{"num_attention_heads": 4, "attn_scale": 0.125, "bias": "all", "beta2": 0.99, "decay_fraction": 0.784}
Each number is 500 + 25 x the weight over the matrix's rms, rounded and kept within 0 to 999. Layers, rows and columns count from 0. Numbers have three digits each.

# layer 2 attention key, 256x256, rms 0.032, rows 145-155, columns 128-255
496505490516492487485526464516496508469468532501518488497492462455593498498478524442486518505471533510491502482505450519474497479526490470504514518489480466491519532520461482510488476489497509495511406505509508533491497491481487508505499500503505526512487518482525497491525519452590530490492522501499497446495514474565490477536503543468518483486503486500501498516490522487483496485506
479515479519487470476537444495459493437507490504524533515485480509536511552460535490467509502562536523475475513511464526444497508511508493466475511517513456498480536503498497496454457545523542523491523488495525551540474448511479515508464508514490533499497492501538514487510475506524489488502607491499479468468464484535501483567481536501500464481521516497492519508480540518510500466507
504495461520496468523532464519512548461461501484536506523537484478556491529456525469495516507481493554472464505489465516503529528531491460509508504555479451504524534496454497500508527479506507441504456524519490537519469481487422522489499531517526504462521508499497492506491527505561506519482535521503484536514562460546471502517502508514490472530502528550531476533501515549523508515501
488521494501526533474526483467521467493496465504488500511534506449451545483509554500547456516510497530515517512524507505517518511523518486516496526507498494555517480511563511495513500496469486491465519485457470446509496509503501503491471478455514473502479532482527472500544465504486566499503474500480455456523501501477505517455499477446529539524464473463509528495499488499483483586508
493508442516510517461538486478465486470515472506522494528526527466437564520532531502522521474488530530499484495550492494520538517511478509512507496497504462524487519504565502509537493508483474489502556488488530468495459489542496497537470489451503525497483527509564522512513477499461491509496494509500471425526486491468490496503499520493544515499473471488522539481490475505503497584484
505492490539465495503505492498546524441541492490538492539543483506469508500458509476449516479497501560471456505498473536534535514527519534494487482542515466490514522476482527483486498474472488472504523506515513521535475485487473504530425505478532500467520515504519471506479526540458488500493541491510482516535547496516477457483495482570489487497509541517532471493468497529496529508478
495488495527510473493527472511508490479464511509544509521513477416554474534483524426523492504491520499488479507493451538479485485543469480518528517525442462503530546488456497506531499462506493473512407532486455518531520516463477509506519521501521491493521511467498499507508486489609525477458487512502499410495539464508514485519465533444477458512489468531521479521541521492497528548484
493493500518516494520523483507488537503501516516517512511478488535593463529474505474429492490534483510491496505503495542495489487509478496479500494523484454511518520485430521499491511488504481498499478490513528557516481467463463481516464527538501515491519476500490510525484525508529484503496566511513498558513524471555508473516514503581498496496498501513508472487509537525534515402498
504473488522468483510528495508520502481468500485531504532512452472585506503502513429511471501488505504466484504509464533494473515499488487530490508547473450496538547486438491508479493470485482468528425537482492522511511489527476500487506539505528535467543509477513480485490521486577474496484508530491473473504519475509510466490482515470480475527511511553521452508511522536483492530493
535492524449502521466461517492496496518493474511485514520489515516437486503513466555531494495516514473520527522500517494496504536486498509529518522504512491518459506501554501506486511491495490539513569479514485424473505518529541525508508507483509505502482515528463527508529520531434482502541471483487518460475467538455492470478495486466516539519500479480469528517494513501488470571481
498452445505463455509511461498522510507505505471491520514519530579473538462496467514529501500501475438494497520520517504505488535483538549473520491481517510452475531494541495482446469534551473527534545476519493462533469493536503558547483503538478544510507487539509523476481471512472474460512475436511467504485468509504523502501453507480481553498538492542474516538489512507504487504529
# layer 2 attention query, 256x256, rms 0.0338, rows 146-156, columns 128-255
511507514458524574507514520482522499479517477529497462454484513501485527500539497463488482482483521495529521442496546500501465464497443504484545510484477500424510537518479499525510515438502462527514460510521428484524513527440517530541540523495500471520516501498482507477521498437490519535544462510537470501481432531512506521542502541517514514515440522506466503498543479457511513505476
489536500476495515501545504524506502486489442476454492531482450534476504495557479491487459494468470508424480505479504469501517491450463457497508520521498488461481549499469520506500561499481465538485477505503508516529501523533538481475520495543472528516519525478511473490477500510486477516525523491515451515458486505486530548450518491540505498516538509487529516511513543469460506490481
463541516485449521504507543501497515531531564504515492456488488472517523479435484500517501513437535506524491484482476542535522503509489485496510506477450511465455497491444502540553460473509511483486483537562489502527496501489477493533511495473504490527498493494479483512495545527508500471513494509479447466572514443547515515456513476511528461484506519486517466539498483495493512502539
481545469421506505489518482512544474494488501495459486484505480479478538494504502484519509509435517446515485471490522516508509501506417503498517557497452477439492539500499536514510489465494509501501453534545475484551521491484520546542525542497451511530522525459488472444513521485494521472520466481495459505553429512507507538509457456497541512484526510509518479517522514460463492518540
489536502455521516511511509516532485504471485459477496514495477498460529488530480499525497496482492490469480506502487521499514512487466492496505524514447471479503506505536529510513530480514490506519470524443522510557509488548521491493527509504482528481501510468498502480502483485512498461519513494528478529493445423447515556518484510517488500523531477488525552535491549490482493504482
489488464502495530525518458498553533477482511499433477528482437559545484545509503522447440481444436525448523516506457519460519491482440493461497521566484491500511547489448567501485539499498480516473447525532520559526520498499478465485459511540487526513502469489502459487488542477508484560528531510495446546486465480551492536502501479551516480524499506480536454492502513471448495450480
465520501501536516496516492510549526506540510506466495486481515545481513522520488501457529509446514488504481482504515472484509485461467522476516529505535531474511486539511545505479444503470487523459506511525495499522518478515479512503488495503505506506479477517515501475507493487471510532495491480504483528487448527474499521563493525552484519543503523487518539480487489498509484471490
530498496522507492494544485542489484464486505482491491528505456537483442509516494507503520495506476539462470536484484522425544462483476458519509523508479480490493513488472535513487543504498479515486454542489508555543462516520507487485501486497489489472503501490473476492487520518513501518527523496552498540483451461479519522488513524546484513504533480511519481491486546462475484457461
508494499476524445483490513524504461535520523505496518495489490476517520475504499445530526558556541391497528477515506451490455468458489507526479517440497513473532474500531451500535482501544539483538500496419448490501518510523518505511530524519485496467454480479473485484473485493525467483514456468516489472448441560478502521492475484491494531508531471539473508546536483535485522518538
552492594440545524465527486449499505536499477488496516486547495519502517535547503481491503483514532449519496509487526470467496448464415447519515520491473442475522534470538445520468540485489537520507473505456460492491511528531550500503540535513526504510458509489461521443547524487510537562503513506496538483444432535445492496509484508478473532509478462545441530487563520486515520528469
454511531506517534509484488515533493475537477507487460464508538486485502504459492497503465477466502561484519507496502529538496549506478561457493494531518526473518490448503477478507506473456517513439517514521496486527500500436467542544487525528520536497447488529534550445510448506492530487508507514503494493510519544512477507506512474530523509458473530503464486488495500541487479475507